Weights of a small GPT-style language model, trained from scratch on English Wikipedia: 2.59M parameters, no biases in attention or MLP.
Each number is 128 + 32 x the weight over its row's rms, rounded and kept within 0 to 255. Layers, rows and columns count from 0. Numbers have three digits each. The size before them is the row's rms in percent of the matrix's.

# layer 11 attention key, 128x128, rms 0.0535, rows 117-127, columns 0-63
102:146122089150139158161097096134136062140146112067066162150108115106109147116163089086212098096177117123121159156204094113120087126139128086150154185136063099106164162129131136131077122190129147
115:123153133095121100070155112085084146066143152155117136142132149137113075135106201152125190124078131194159125108148114148125129085151113169114094101114213121091123077048132104154180137139111098
089:113123148162150138048148117098106111105080197166136132130092118102087137136145166178149099157096137115138152157171104116116102123144107122117160105114111100157114209133093142152112170106114073
109:132165147152164170144056144127063087122207158150118151099104105101118131148116030118131130135182171116108127075113126082150097105076099110123106131124110107106126169072097166129134070158134074
097:141122156133102125076179129107179107090079121163120148148131150109083127101157139129129107217140136211092111078178154131128112138168113150070059137111136087098140193083134129155139115142104122
085:144176191183149084147150109109130094084127091123138143126127132105137159094162089088089162185107141165082092134182081140169156154054183099138117135153109152111124088157152109171166097182157139
100:167134096139209119104147182097095123022108136111132090156176087145084151155144108150138113138169130163142133128106093094119191148090075134158120066134141137120108128130113120127120116170124125
098:154065155186141165122069096162139108108146124146149108163124133109087145111178074142164090104112101159134154141191113117071166161123098078148105209169104162201166090103173122117166124129124133
088:131058160141137106158106147083147161138182134164169186166148128162162112151126036077116154136128088073102105150116107130110189131117149109090118169131108139147152121124149197148168096160099127
099:095173102147134165117161096207134042147178111101065156150137076104129156070108072136149110150199173169113141131191100125167123102065124117168157123135116158111163188134101097084170169076171116
097:165142090146138109107133164114138135104139105119190111119064076095116134163133171169103130159153090142105126110131134157156156070210062094140114103159125131149167135085125133178098057069142128
# layer 11 attention query, 128x128, rms 0.0537, rows 118-127, columns 0-63
127:112145129113142124089148124111111169071161144110145079124153112101101143150124174160068175138104201147182147107149103096106190087157137190123129101072187134096129110147177089160150149160094045
091:087103146149103203093111119088143064151093190151156047146094066121079117102203152090145103166097140124119143120126129147126131140101101153156141178135137084180164138124129138132113152067123123
096:128117192121138069179121207115075117126102166123090162031132163147154184088091076142142158133121134112164103118169143127109119192123135127120106137083063095102144154135136169101115110127187072
098:119126143153095167062121156106115132093083117145105124104129110118152150144160208151071178180083126175154070092219115110129139135152154167113081129148155125101097198117146134134126094149156089
096:153114176125154086112125145157135095114134091113123094110128078082182134092209087096120094135121145146102103088152094100149135111143153154137082190111154152126178101109137091122147162182136075
107:150120139046088146090168186111088155094089162137104047156168115090093082146122164146145135138107116129150147142112112133093196132119083136167056079146149157138130103145076135117107136187156131
106:095086077127190122113113126150137154147075143145133100109129182116098106182166100179146090208077157103114158132162114124094152163120077130139124161121088091137151092154118131106136115163107178
090:101066114087158116119127137126176161142145166111174104133099130154164100189100120171130153081141149176131112121166122101137139140197152080159136163107128151049090109164120121129125059120113161
101:113183136104100104072163102105139093144176085127082156124085095142161123122142208216189133119099127133104142099172112149161089092138140142161113070079153164089111101093075091120158209084143100
108:095167113188118159141126113167181142133097098105134130089110120091118146107102150142060106152157118086125119154161129099131107145196144171142153123119110085126204157087146122183109048153157138
# layer 11 attention value, 128x128, rms 0.0539, rows 96-127, columns 0-63
075:076158147145079154165127158176092138140197113093101125106224088125076108135110093099038123129174205139094129157171111165109119121125089144092136174110093175163119176121164157169098157143073096
090:119151135075087075134107097033152088174168077132135181156154105127147144134123098166180111122161136175102122136099140098064110079130147161116061178164093136132125114144128142107117149126103139
076:142124119114087094090155142229115113101092219152194125173130085137102095137079113083083059134087125127102189149148125142143108108159113086156048164145098125117133167109096176137148133125083155
082:105165135163150124166059086148094115147137119116132136125120096105158144076116154165083108132096137086127147147172127144110087146134112120151177099164141054118168102108171073131090069180168111
075:129092126172106122163101163122122083135077128102095096057157138109102112138096165119170109148088096093074138098152144159132142090095147169135095148132140094170124175146150127145067098137132146
083:115151146183120139131113098126168094090142204122180062149156104137136113176125128050057089151154173178108135162029100108176126146129155164129091090077171140098152154144147106134092127091146115
078:163093168085136121174107099136170126124202121110109129067064125190123122157161165136179136162092112163182089153109174153133095065118088122078111108162135143105090110177116093158163110142122134
076:114145126091168068167160131141191124142122176163112064130110102136110155122136099135161076129109092148118117117139161096109122163187143128116161166147100131061114137115141133111126150134116096
081:114118104161103113078089102145128138188170071147128153130181139111116131138120088116159074140142166184066141157091145104145145074110117144153137105074175111108160164131131141178135136139153061
083:125098139104053122182153084159052178119147153114169174133127145175106126071139096104134100193096114100096105162119148062134129135163163139130155136158132140141179150125106092135127146167085120
087:064188138113096154152123098115125121145136166111176184157198137100126138126136060066056076166069154128136116167126117107087094091117098116148126053124103094145145142129193116164143158125139129
070:131119146115161097137095121127137132114123114113210137152159128194143116176197136164117127125158138193115153102110139113142132097096157137200100091131111203136094181150104159140189168102104086
078:083127117191090151095145092137121138146076128144101123078164167061112160130090117085113098130068131124119130202173168122123165104117102103151107099163185132161146135127203077104133093112143100
086:145153119166104161113130131130134183159133128105133171177201080122096116154130148066050148152120173125101132157145120196100104123088143140102129121062131121160156154168166185093077111145156100
079:176153081143134093130160097092090141124120075114092101146094140162157138072133135172097125164117110143104103142143162151126135151134148099129111116175090126142139124145107111205125111135138142
081:160129155109138148127144124082124179154151111077125151142117174147115067077136123161192113128136139133132115158100119122122158122158160088087134116147147046104101084162074113112123071145153094
074:104135121127117153066114110141129081113156165101147157117186167079108186163133082128106186076103153154131140056150135122111086154149210097098081065118106100182089109114158085074095160139085083
084:199103171126155187159129081156126163119099091170118173086147132098115137113053141202146178077111091127093168159195180128094095126135127059098131097109142132124081068134117124110140124179145102
065:139189170140124169142121074092122149138125134097157159108070181142109109092126158162127109152110110108114126164095107141098147168071166096127124172130116122138064119147148065128095146127131181
075:143107140072155092111136185141141160145149150140109173118127152115081175101131090150102092109187094122124115138157083144158168086125187126192054105137146175176162140118114163170078125100107157
071:121087145160121071080128116132110132123188077130051106142154120147134112148129126097084110108223120100156116101113127125116121080138117144154135145140126103155152134113128117137101182099138090
085:091135123115074140117153168110086154131156144141066133123153125104115155156127164054132116146118152122123124105102138146118099189148144190151109132126155194062130118127161128122152174132136189
089:096177106055111088142137121124101126157116081150057128106092132151135125170147117129161088123165185125132137130131116109200159188118132125155134176128114098056162152073119127199179120111104126
080:122143150134104083136167132107101157073103137130107125099096140112125164160120191078142145142131151074125130099084167115177092181139088138123054160141168108112174163123158119133150168080155192
088:086109176124104071139098115182094116139183140117124134174126110106075081156134147080157062160125105140068131148066137104189054171162077160160136181114167166085130142111076174155098140100173129
078:112122152145167147124100131113116082121171135119150142070187119137190106114152119127127194077094141106109168188189149070114150129143129127101112167170120075144096181126167170133123166170150116
078:060123102172135084102145140161130077154090144140137154110174119060120119114131071033084163160146209066134119116097082170154100126136107111193106127154140132096117149080090162142094136127111105
088:148102149145105088179142141162097207163135155077087072109106144136123158106187120133175096109126102127130140147145155130111152139154150171147074143155119097103147114140115126135069150100063118
074:143144107188098145100099116154051157104141170086117153117171110107141153123110139076153099117096141095117056165163110147160118190112106081129167071108114076119154131152155127141116139080084109
089:140126149057182091114114104122124154093136158130123111168140106098131142185155079112091120192158128169162116097124088092202127132145160163146078147057168117142117134136191138131162175076105064
082:087154154148146139160103160189064109119179176086179114138182132096108176143128050107105175129106142184180152101123153147147141065147113173145127112111137151184149184116147118101129147098123067
078:140030131178068133139128128118146158156094158123091161118132147118143122096101100045100127098117124138142104117177143177175123184148076160085114155101117154116132091079078101165175088165094142
# layer 11 attention output (transposed), 128x128, rms 0.0664, rows 96-127, columns 0-63
068:145158138144137153167069140072144130074087129173149147121060114116157149125154168137149066069134164101087144148085136124160110101126120127196106122101175122095151164096148168111167125097125186
095:163139095090129128085140106151147157164064168125102145047158133119114125144160116125067098152125108114104120154142118165178171180161063103105140136126154136129196148132170140085078051139109131
072:073154164147157160137149080136154094085126122157142174069129200126139087162100154080140133099179188183150080145095167155155167068147117177092176115112148125102082096117090151130151132078125141
077:167092165140120073151096151155133116163135089152155155188139133119084132166171146062132157175137069138098121086108114136148116127074184107081119098140100160138090170161152157141128194113152180
073:154127096121103101089070079107151126219089187136087138147153096085143105118130130122140169137159167091131117124087126096145083190140115106126118156085113147105105110105121169140177136087084138
080:155118168124212129062069137095113124190143100183142181084098155125135138091107159120161151107136090125129157112125191147146115107097088077138139162129062105133104094109139122140115057147119078
076:120167105131170098079139129147087126121125091178133058160154116107087131103164117133143071153144137128103156135162087109128156110131131159097082139121165136160079105084074178161124097157164178
071:101141103176100118150124095107085090107134157118126125148074161145156099088133124117135107132090156104086179137139112100137109118160135108160078154113154082139161130186121128134155125207145087
074:158077100150125158162188123051105104129144200132104135138144095088135099160134083133103144188101082083112152137143158120153091192125141142107125140174106129129074151141148135061130174119121140
085:141194137098133115037160142096101083120118149119131077166140136128184136166106126122118149147166149111142124138127127143166166163167040144077143098117177117125133084117114147144105139152095131
075:166144139178118187082099165137134129091133085123118072127119113121122091123195114103142164108182129176157119128128145157189155161142175204133114038166139134142102135152106118091096112161133161
076:129212170114117127136154099086105084114170122115099134133163168098131190169134150120120064152080117127131124138168100140153133128120115167157094116158107065155138093165151123115116103167141130
075:174136118170149097095106102151129102125156143062115115147129140156134125116164095143148162076172097088099108051090176122068113126088094143065197139115117188131170123138079190129175135124095151
074:152120109139124109115128197129053070129175157128123113144117124134124159151127080173208139107123102075114168128140160142123127064090118108132097100177131190099086113114078153197143135133092151
077:144119117129111116054132123105123133153075136088144083140108144135087114146155132165176139086104100150160126143098128187146111105132124104139156146165164214163143143125189156088139123149058174
084:189127094105137086025173178158159149161111112161162066114132096108099164110123120162121097165099115094140081078161127161111094144125113166100144164153114087120146152086163125115143156138139157
075:129126159138108154136157177164145133149091099101104089101090138060123088125057075105123094114125121101152132124067122143150101094112077107128123147143124128172144173176157139130109105133184149
084:098129159172097128101092164140179055112136155098111121152112163083163138066132072117138123185154180124051096075165111105094109120148126150099130145159134132111156160101155134179140152131126108
066:120119091103215068089119150170080105114133083117135142119144076129100208153195142128137176142106136145098149157113169122149069129149094155144148127082155109119146138118146172052166097170184089
071:155148158145099158163131045119097078159099087115167073094133186100154082191088100119118137113098129147140078187096157108106136151188099120102132143128114111144130075087186098112101132117098128
075:152100169104105142159148075114116113118082195179132114102175107085124153122130135162135131135128126142141113091112192118192189245102087149133145115104137117179082146106080169102150090143136143
077:183159132131148138147087180204137114083152207114111148087095133116132072127106122162123180095106173137190127127103157169144158091119111116123138134123117072146079172117130154157115115054118066
080:155115126119097143145158084076152172137180125152230108154197169072086168100155164136121122130149129149158142137118135141079149059181183084108111141158134114117152121129105109172081073093125139
081:108145095121136127168110088171176129161112178124231107151121179097155114109065130142087160072112150180200100141124103130126157092122177073121121117119130121126100133082090086145168075094109082
074:132134092146145125137147145104150148126112132154131178173168171138140126143109155133108151141129100123210139136093113134136165092176113052078093100103139090062109122081177091101124075121117063
075:051119153105091156124161084106104130178097134108136111231083139145107088117193103176149125132158141102141089146132117129102108126090142155116163071110151191164144110179094139117187123079164132
072:141118124139153135161100128125099142100127147154134158223120105188115149189100178086150115122092123193142135109091139117102095115078134096132100102110107140132127099100121161114085134096114192
078:188166117060130136118072131130181118160139124129109138130118174096126089112125126151067162145137176100055100145074174186117132078153141081069131110125213111171094165073140124129136141140148150
073:119104180130100116140106169180191000155117139124083169149123123120138111159113115134140102129147124136135198098067139142125124064108101139091142151179179096063104124082104130130117117135091209
079:143183143106100163136111124132122142182114112141131071147186126169136123110152092123121093118124157142109099130126181147125160119157070122151174132176093111042143091108121143101128092144148149
073:137108116104099100157125130149159133125051148136130148152126138133122071149146106133124102133169111047077132120083182114046147139096065108182156102128109050165100177153131118179095119125125139
073:123195174108162142198108119098087154093151098168103097148126078123131123161091163141121154053143066125091133067105160112102110121147115077165112042096135159089134136166138154148119147135126123
# layer 11 MLP up, 256x128, rms 0.0769, rows 0-64, columns 0-63
102:100160109173150128168100189140149118120125141177150112093141162078102136143097157053169112177164063176137116145137136157141148129161099117113121120208157140138109121127130118112134113134155146
101:103115171160123143133064057163130159123162133104102046176116133183108134090112106107140131132139121127145161077132177152129126202098109102135094116064104126164083146121103145118148115111092138
103:115114175100079125158173056132155098143084127089107123103148095170078169143119095076176094150128129150132151142112085131125163174088155119127137121100145156066134127115150148128132149127119115
096:181120153084092114130149134033142129102114115179142101114096140152110185152167124072127141157156125130138139128121128154160128087057143158104120097139100115128150133128135107153090166106086122
101:175141102138114124133140087196087132143209146197123184143135136077120159160058134066120111139178124130150170121068073130090130059112140124145167161117188179155099153086079162160125109121141180
110:124122120169127096076125096154092063097088152111121146129167146178123113125095206170124221061140123173090129144072104110132102176066134132098141070142139162100165151088138092141069146171124114
103:181226158122091133113133140174121096101162130119185089058138141140164127134133154065133109179095122133165151104121149097124169119044078098137138092140136151104106137094115106094110191160103125
098:121169157121053207136119156100053120145095075086172108148120129124123170115122115097141145132116160075156162109114133152192099156161132093118153141169087133124096147141126137117147105119123120
093:162090121137167156114103137122098126103175129159121183053065116157139120159112071125138132147124103164106180062130101154127087099097149114107130085157085118055106090145166069143184188138071138
099:144054110126140096124191099150167091068115068143126116159094149091126213146116132145138082098172139164168132152080089085091168090126099087133083104128060141110141134139087137119138139153096115
093:178122153092163109117133104080160099122144137099139102127146206102125111149141070092089072121163139117179137127133099096115152141144152108142144151123152117067064140044113117198121075142131106
090:146130181190086140156150093131083138205115164153162147108126121094162142090130141082178143139109157073166141161109050108142208125060115101178139132115137092068109109148118149114072133122127150
098:135159138162148127163146132077131168156110102115109158172158056102072118150125139070087141188173149148141132176162139111154115149125081129117085106163150092138176130130100114152080115088091171
096:156145101164123128146059149148144107089057142173159169137125137141151108149093083117171181132131135165098141145119070087184130140163127118161099164158132073121151148102151114146187101129136146
108:114124131126160114112086174167130132151133113149100143132145127124151090118055102122074082158154126093099096052092082159148110105114149154045140134155138168175101099079136120148109088180107142
095:164158115080183113146117114112109063166059078176137146152115111166134132122168089118148129125078176176121161118134160161115156190163115090085105157103151139084115091110160136117104121162096168
104:110096141138170163105112086143117113079176142125070102146147111171164084217150149091189126147124103179057149120138112129083143133128171086119105143117091128129108104115097161212084108141081149
094:147140088145159135165088134107086197072078156150130174158148117133120169119135075114132150125073137157102174151131166091111134074131116126107090086151113117168146094100144103167070129170083109
096:172065161142117068165124042203131161112173137100100151135141073122175148153131178124137165140157172085137166127115175107164123090148128128094116144107085145167184090115131132090152031153159096
111:172077160140182135158083122095137146138124192104137085136126114084135125192068134121086161079135076209150157159115141125128160157072140085089111162130132139079179091120172101144178129121149083
101:128119139204154138110202099147087139135094135106191095163146165171103138130124147095110131141153124167146140133160143096161116085120137120058109029156082121140160140117184158152121172149107146
094:148071098146149129133107124142064129110156172091141112127164133133136130181101135088118137145115139147075133183079130138147136152076093090124147153099126157097163116101142177166120083147163097
100:113170164130175115124123085127053138111105070103098164113166134117137143120120154160177108140222172095136089176114049129140104097065067113104127090136104150041122110149124139154159127170118169
099:119161119135111128139121151177127091184163091140091062157141186161177145086125099090089112155186126112153132155138138187151145186116083095117072149124197130097107126143098177136186100094144151
089:081166175053176067090133116130092139119139158111160093149153103159134103144115082131127112111136180159170209090081083119141101113093116141124086132105115175148080101162107069111126173145153065
111:174146087118130098122154107082144097170099114094116154105153130162119135095142152053129154117133134120130124144132126164132160084153088127151149105169123134178124159166061084101100167181122132
097:188160071156142113153101112100110130188177098083051127136085111086175122100135153162134142083107132099093107108081103137151137119147180063092115155118075172149078126124162100143170140149165174
106:132189143123164119132146140069127118146124113119124132163176084171185108180157134107164136141108100085149164107147108082136162115033113084152143138148172101109130105195048109126140057138121128
102:155138110143116164116088081183123093158168111095050135181055133151153113161091190164138142149103133094162108129112085100172116168111143116126172119158101132170175157130147127189077158118119150
103:091209217166103161108082105155126123135054149109107121162165100119146104118156139117119123116138140102091144160146118177111163149122150138141142075152157094123180128104168119127097159201119120
096:124142129130129140151158145127122162140125107080116115121079192138133112125173127061132085107143102111160127129143113107101192103141123103119148136125093104121088076142131137057181100116093173
096:174104156095094090139127163168179106177108093126164087101148126158085129154192187074136142187140141142114182107117109114122172120082082127057088158097121144123104109118133206185139127149142133
103:126099177097155135172144139129117109133125099123165134171092093151156162090136153142079095131071148134144079115106094091112140120177123112086141157105078107112183086138144204089102162181101134
109:174152090090099128134091107136065105139123118082172110155155203144171119110140152088098131158154102136146188110102091138144071107112156146119101163096114115189131149106109116087180090140115097
099:162115088114172137063134128166100130121159125161150118175160120118149124128144061107151135065124078130071187109140106184148143095136084093121139112114151156095138111134162145171091167122153120
101:128090162127106056103120148107121138149118083136144050135077086176155131137151137098093090149172177095128148095138108196097161138112125101186127119167153116132153134089165169141112172090151143
107:113187117151116160121128118099108080148115137103126121150148161162135129155103116108133121113103136139113086113113105135111118110093207108141063102080072145088132111092081089095151072154134138
095:126169146142150153163130144087173068138085086182113167110140166085139175121152114109194073108134142128179142068111141098115155199050099114149116112141078162146140103083155151073126084098140119
091:181099120175104091140122175173140119128157095113102132099147185102099166137115138119119157151108164095150118111118163050169195149143109108117112111123142144126111109086082104105157078141141135
109:189118115129126180089118134119149105106190103093088119147099173106090149168132162095101076100156155144163111071181115090169160116119152084076151162132098135185175107129094113108065190142112112
098:140098128114136088118077139135126173147129106108145146193102173095136090124128205114130097108187170128129173111120145145133126128090100089147058140105144121147124113179152154154100128139183135
109:113132127124156153125170113112170142123111155094151157111115141161116118133173167167117119088117176116117194108164129196120091114162138162118149128218152127145133099092158144151083131108097143
101:137086138132133115180099118053052157137159099122136137076092147136104100185185117158070137107134099160124110148103089111129140131058142170077149127144131143151206103095086143139104075129105148
106:107106152190150090131120106170095140134113112097127093102113122146088165148133131106135134074125125163121146156185112090113104162105124036138071091105121124090126158076154111128127157116135179
102:135139107185158163152076088145175166083145154171137083087095184099145132120119141161125094141124106137117121156123087115156163075145160150090157102120057167126172098129113125158144150178095131
095:153096111098110102111172109145095118118129182138139165131188101159139184064154126099166094111177140086156178085110111183124106110128116162125073154073084130101132114146117102091141148174121107
100:119103132061150104106122091079104146122104130115097118124142126150107109106168148131078120123120073136108142112128109160200158188096127106068162121118188087162173140111191123127175098138106161
090:140089094142158098106147097158082071167135128129092158116101162143123089115184118177144056166178114108185095150110019130155109141132180121109075111114084110107105055139140132099110124125148164
109:132131103144097106114148107163185119117143123072174109103073158164128163110099142092142135144177174130137137087087123108142159061153137139122098150164120130185093147075162107128140202216105159
104:164019145177100126190134135169077135133143130150109100145122152145144167149138179090088114079186071137195186094135161117084148137117079103124145085093116133157125152159093186103172144183156111
095:099109180167178076121120094115099145124118117141145125228079129179133065146123156134187159144085098158113191146178110123085089139117154095118106155199089112104110061144080117119102105150095156
105:126135141167148116125116229089144144116088107133119161063138139161069134141146191107071124135179129134141079120191151142160060128107145092144151145190124123113105092078160130173133125149114146
096:180125097114115123102091050110069151114096115196142164116114161168084168119100098146135114157126133157106134142119152177123174107089079127070145147121075110127101117175074125126158116144128111
108:087107127133187158144094133115130165128176173158115067083073211133135136143127080097157133132192140081141138082095098099122171119177165154074135143147143161141155115069132091141129162147101187
092:183136115173122117190093171179168091148122127106124123135053086133153183114098154103092130094175082108161102110120138116141156148071146082143201133067075136097136172079117085146110110132153130
096:105074138106141144077130088117086098115145094146064143169083108179099062112189084176194108157143150154161151139079117106117178137083090130150101140169132188106147019127121134129189112156138201
105:109171156162160169115150113134083151093163158070181124104169132118088162106155063118103102099118072087100172116166121104108113190140094113107120182121153127086153077115124117134148086179088140
103:132096103132189107136114126154104115088146120110080095151111081162145147155160141120096158160166114075126109105108077065115152137065149122178129120102137142138191122138173114165160140157130146
108:170141141133162100140130131115102110110099082182115178130100125094124059174161138147138173089131130119117124075156065113164070099104141154129113094147148155128192124127098094160106083116132115
094:099106149146170123194131151134076147086114160164164152114113094135122130135103169145125125187109067062191186115135127122127102109095115123105106142132089083121192116193143091095133112089093121
106:141111069113126153167047123102176111111122076148080092175103166108153142117102092085126085108156084150102093160076148146152123107174130167118096120133159193135100097145179084139142161174120161
102:138142074137161148140113139095052116127148142140136162116109170116118098168135137139097149130084109151121172144126121124120092090082197099016150116188102145104161125139058112165103144126121149
108:048165149147104071069106168117148117160158183162170131103158115149103123099151109080149127110100079116148137121095125109143161116110127117118150139187129124098114132126153095125114086147153156
109:136124155136154143126149075117105099104095105120121108194095105091138110114101165092137166148128088132133144156154117123149177117121117075121100098085139158155188140133134137124110120213177098
099:100147158052105104119105097179195109121061124155148099154084115115140200191140133138090131109187122142154103074095090094109141087125123117159110148133099177108148113131153125116117127167069128
# layer 11 MLP down (transposed), 256x128, rms 0.077, rows 0-63, columns 0-63
108:160181075106088114088155125124110143106152149104168191158103139108117105123165119082100120130090159089118135109147067135143127121114119099137162045127093149182107114112210166082161172160128134
102:093151126144121110141159080203064166162136078182065139145098136136158112093093154143163097091129146169111135151156081117098145209143091176106153121117079113155152114081112143120129086165163118
102:150071170125167140158144139126119096115056127117147155129134120146107087093122101136136185149120184081119100192079196110111186103149126102117128151101080153128091161137119178100169131112146095
096:078080179089154108197118078110141101143173135119129199135101114133148149121165136125097139072118125063058142090089137129141121126167200149180167127079209173109108107063088129107137124153111136
101:074122103115109085133122159152117186131125089086125086159107107127134118062066166114146088179166199126084080104142119133160134201135140106146081135136128140155095116066137135106129146143151066
110:122148109067173079097156108074120161075053092107169137079095177179169109105097110153095097134157128143095124146135093125145118099107172155123100058157169170128133182127106152115135146154149158
097:135108109102137132150149099144108148102144139093130112074152122146160133136078230113103162124107099101116094166130163081120129124112161147117152097132157176083077179103163126169115129197176095
093:116129099063122081127176131156140131136153137211136169124164137110135117136158072138109177159142208176053169155108143158118166103091160106133137104141095106120123169104114098175130101118099129
090:169107171181065125076146089150148163174163125079126122098198100093131128081118127159135117100115119104153131138132132180104122166114078107124113125113119092073100133177198088122110111107153141
102:079160112111161188128073152110166115116117138202144095166094090130120105141164138125102145112133143197161191127168082105136113140117157082103113093158077113118110085198101149174163131167110153
092:094146158182140142139077115144155140146144131160143103197102152105123134188097150083087097102114165065135164164146150124122130115111171132130124166132134167129063142175099102156147107085125113
091:087168109133150144101104207183124106047133093145117160157122143131155036157123126154102101114169083159083101096125175150115087137148090179071127088126168156158146157227114127141149087142099153
095:155049137143135125106104190139043080153128128145181142121132150148086131103092162142109166112122070137111151109109116111137091117119185103141176092157127111100139134048189164089182088117121147
095:137132127160086109137136097084173105119110094130075084081116168137109106180145171114129165099139127107117177184108064099176148171159119081143113139141098090067102187112138138113120173118162124
108:176117155160177149141178111090115133180075112114119038137113168121094089147186154131090093142131131183150171151092165123145173132103155103129127068089153146149188133080185132166147156142159152
096:198180121152103128083122160141135172133161081165135127173127092141136093157138080155094102120131191180172121149108059118099138083135129118164095132160087118111149138096098189102163115144127154
111:152130088122130066167161150188131104097160102092101152112102139171109133069098113129130092117131143074129141106094119142136163086178121115159124130142092119115111112099101132194123095112132163
103:150072132166174083127152130132188116101104096085211155115183123129201124124174135128152089118149108179103125092114098139101179129127103101126135054096098146130079165055120084089153158142136159
093:058144116142140140095149158106094114167136132127118108143202093135152111158131128117083083153181081149108110115114100124076144140134173116113127096161105056163133154163111114144121162054131124
124:180093101136130112116061116140166196219093195151137118078117100162087134150149124110130117134156167136148107088092125096102114149123143115095146068112102121133142109149136159147127121100129130
098:147156101144135100129142165147094137110132131152108116103160139108118086120158108077110118152151130125117087072163133113151217198155147211095171119102061143113165120116110143104106082062106157
099:125150095132108135143037157137145100148168157139155154120056120160114152150071141133155099099108148165163177165118184143114126100106091110117114163161125166134148091150123049122093178138119146
096:096120159122164119119117136154180154174146156135145162151119141165117097118085218087127113105127099072131138189128134128100131115148153169093128113073119169132061108211104078111152127112146122
102:119107145149127161124074195178118079104100171104099124137117090127154088120108191097135134129133145162108108195068124163073109114137130162148126117124144165107182146075123100128072142133097157
090:137144106090127157171177075131110121095127146166119139125163094084165152148111141133134131203109097142187174081165205105157148206082129079140138113112169111134129100191183150149143138102070154
120:162124068163142136142119155105089107140115143131135135098128156106114108108189109174120186151059115113131134104126167153139157061064130091102123125140152177146133128158049121131130146119153091
098:124160130116099144117123158133121129129106156147185087101065155157146151159162092117134081154123139136106145131076084106136152075090131113149150086080141088161061160123128148131123152130162123
098:135157105129173103120052104121174152117156129098169095128113164128082189135141138147075133067118133117144120139152129158165168098139141180143074119123114126105143143108080168122140150084094094
102:189142134139095138144145115144142115113127131129095206135144154101074131170091146171126120052174152160144146115106102092125095139132117174049125077134109123154165141079151112119174134129139055
102:172147081091107169152120177143071162086134098122176175131131127125093124208140135102091135171054121080127119073119145134138144093121181130162175150152146114182097133129155090093161119135198163
099:064147086098171136101113159168169123160091152190104162167151090117120146186141149100193073054149123063070079123131070128124154096115101159115197162142140178102133143080118112131107123041203103
104:156136151096123080132129123158095163155154132175101164128167122115147116140108160115122092122028115142135080062156095106139090114075092138098150099148114101179157109133157123180140138089110108
097:073163125102157125115133150115110137125165116114143098146159126138138127159109150183091079205102135176135082129092166088134216151082179187108122079064088121086127193134084140175162095138108119
105:103122146147093082129138117095149147098141102181086133115143115104117191065161126060144147181036174108086191159154104138098067095177104117130159102154113129145145128067118142075149123174152177
093:074141128095160105174153120145128119123091073129031186135154148154127162128113030176132132157175125149170155124120145073125155128179150145084083134137117106151058159200035110116147124170160141
104:152129119116122118120132175106131097178122077143096130171091132118117099120101140095130098158120135141137121121169163121072090116168149104042158101133109157122184156081200115177110162183204146
102:134186061077137133126143139159118118147109135119177088161099116111090123083144132148125178089151147084096083096141037167145126119114173155138133112155129171111099095104141157108119152069034138
097:111120068126153125118071092189098125112167182117097113138128118160116140162174122214119108161171117099115130055108120125172104107172119142134097132135171151069184112066112192091141145118134129
088:091130139141114135154168075152067161141118115139145150199161162220164073133130116113145163108140071178077135055143080111145146148126137122127130151168129138039136065148100182097096112169141121
112:152129158146124143054084084186085096130133185166152182079164130143110145148140073180174177137147074126045142136088112109116098174149151113196174154108144096169112138111104110108123127179094067
100:173116155153054134125193137143153075171132087091118103097117134187121169146147115059131124078097151147151116146118144159110147092164152139143168112109083132057154125109099143139113138111132159
103:154145079138150170169130089140090103156099095123138182124125145073060149101135159076122116145174092130121128096143134105123094146101127090106088139105231154118106100113160159115178154120155136
103:212122143196138129118146098085100145115132095085136065082152087102143083157175137154099134151151111147159140093139139115086117120173062125116077069161120098115111105128113184094198143194114128
112:134086138154133109098167142178123195128111142119064145073116145127101104133085121122130174115172133160126129164170136180155131091134150117190096116123103127141117144109153115146126182112111118
094:160097098083166128101163155150143101109163097161122118134212106098123082048098169082139161119133136132152115146143109156141089143085116078097080131120148186134125141124172141162135070111080120
093:167183145167161160132137110104101130140155065138126125140131177166164150168097095131095141167138114134130100201128122146108153079136127194057137109224161132103166127191106090169106074100158063
097:113124148133112153165083103124117179146114106123066149096154142100135147066160142104143161100085166103142129161139121116131158147134103181180067047113104161093132148136122134190108153161062121
083:138183103105121147135102153137120183138086096189152164120170116203110127140130148105149140085129131170015115096136162105117134141095125153125129107137113168083158082158144085152196182168137120
116:120082122148119128120100083110191187133104051116142140147103187135135059091139206129126137147167070139158144105111103140157120059144146152113053080116124122109164134135130124129110113131136151
105:104117188085186157110125096065132104190142093166105141064123127167118073066192145110076103128216148116111205126121126097107158165117071092142136181119136127156089089151154116146176119133077148
093:155121173125113128121092133082172071147133105107113100140130065086152085172137072113143131152091166074096125103101182152139083155135108086113122078088091112207107145190143152121156168122123146
104:142180094076120147104164168077150138197097108110190092140127077144113175114103137139134169134094169086118143155141129125106096117100129133095123197127078118115117134086080092121116135123103197
099:145165160087149107098172179146109151067148145167132131105086150138167109113128168117120124082109123058198153064163169104140052150109160117118064138121116148116127125146119158061213156100121140
119:123140050137169133126149161158186097106160133147124106126154142143154141162066188109093073155132093149157144107081134184084135058107176123102125124174093155107161120138112062159091118192096126
092:131133163116144100111156091177098138145099103115141128115139104100121051160148121132044137185062143106113188111101092170154097111229179095124138104147146096144098133106094180074127080143137187
094:147090113081185128159158137167126136090144077157143108160127073102155176146121000145163099080152083067095236107139120136187134132141089080150147156132132109160159103171107135137110088146071102
098:120108088157164126100135087118085136131115156091169082098087154132112143087168000143122147139140139103134121099175091122155102198162137167126109197170113090131112120186144177134135122119111161
098:122125143111187170129144121144137111092156139136171171124103174152121119155108008071121110103108120157127162155127172119152114129142114139166155126090091107171083197161146124096088086095150145
108:119154135173102154134182182082094139078127118065116133156152200117137093133141171123190160111105149155097116129112095127113076145114157143129165134162113197096173071130177077120111088091087106
097:194093128117114112054204127145149140126126137160149140123184086089157070100121156154162086155085157144083146140092151117092147147117095139179150103128124157123070058163116106153060073069094146
117:138141105147138132157089136172155070105095140139098125127136120142103135166146165091124112143112118146160192161172100093194118101112113123081117150118097105112149164088202163088120140194153109
100:120111180151112106158111144113121124146125201166155145137060196120182132106063133093133122121140126135070167128115129134098148173128098159164132129044147134154100107102151164112160139095196147
110:095117151090118170174084159122117132100168104106143092131184190202112103075161155091069148112060117112117110120120092127101160162119083175114176113154076140134174105095132078133112111092150142
102:125122114107130127144192110144132140100101114079178104108119139166046146138141130111156089177102108110111139113135094140113138127112160082112113179146132174126107105150120162192105161108128141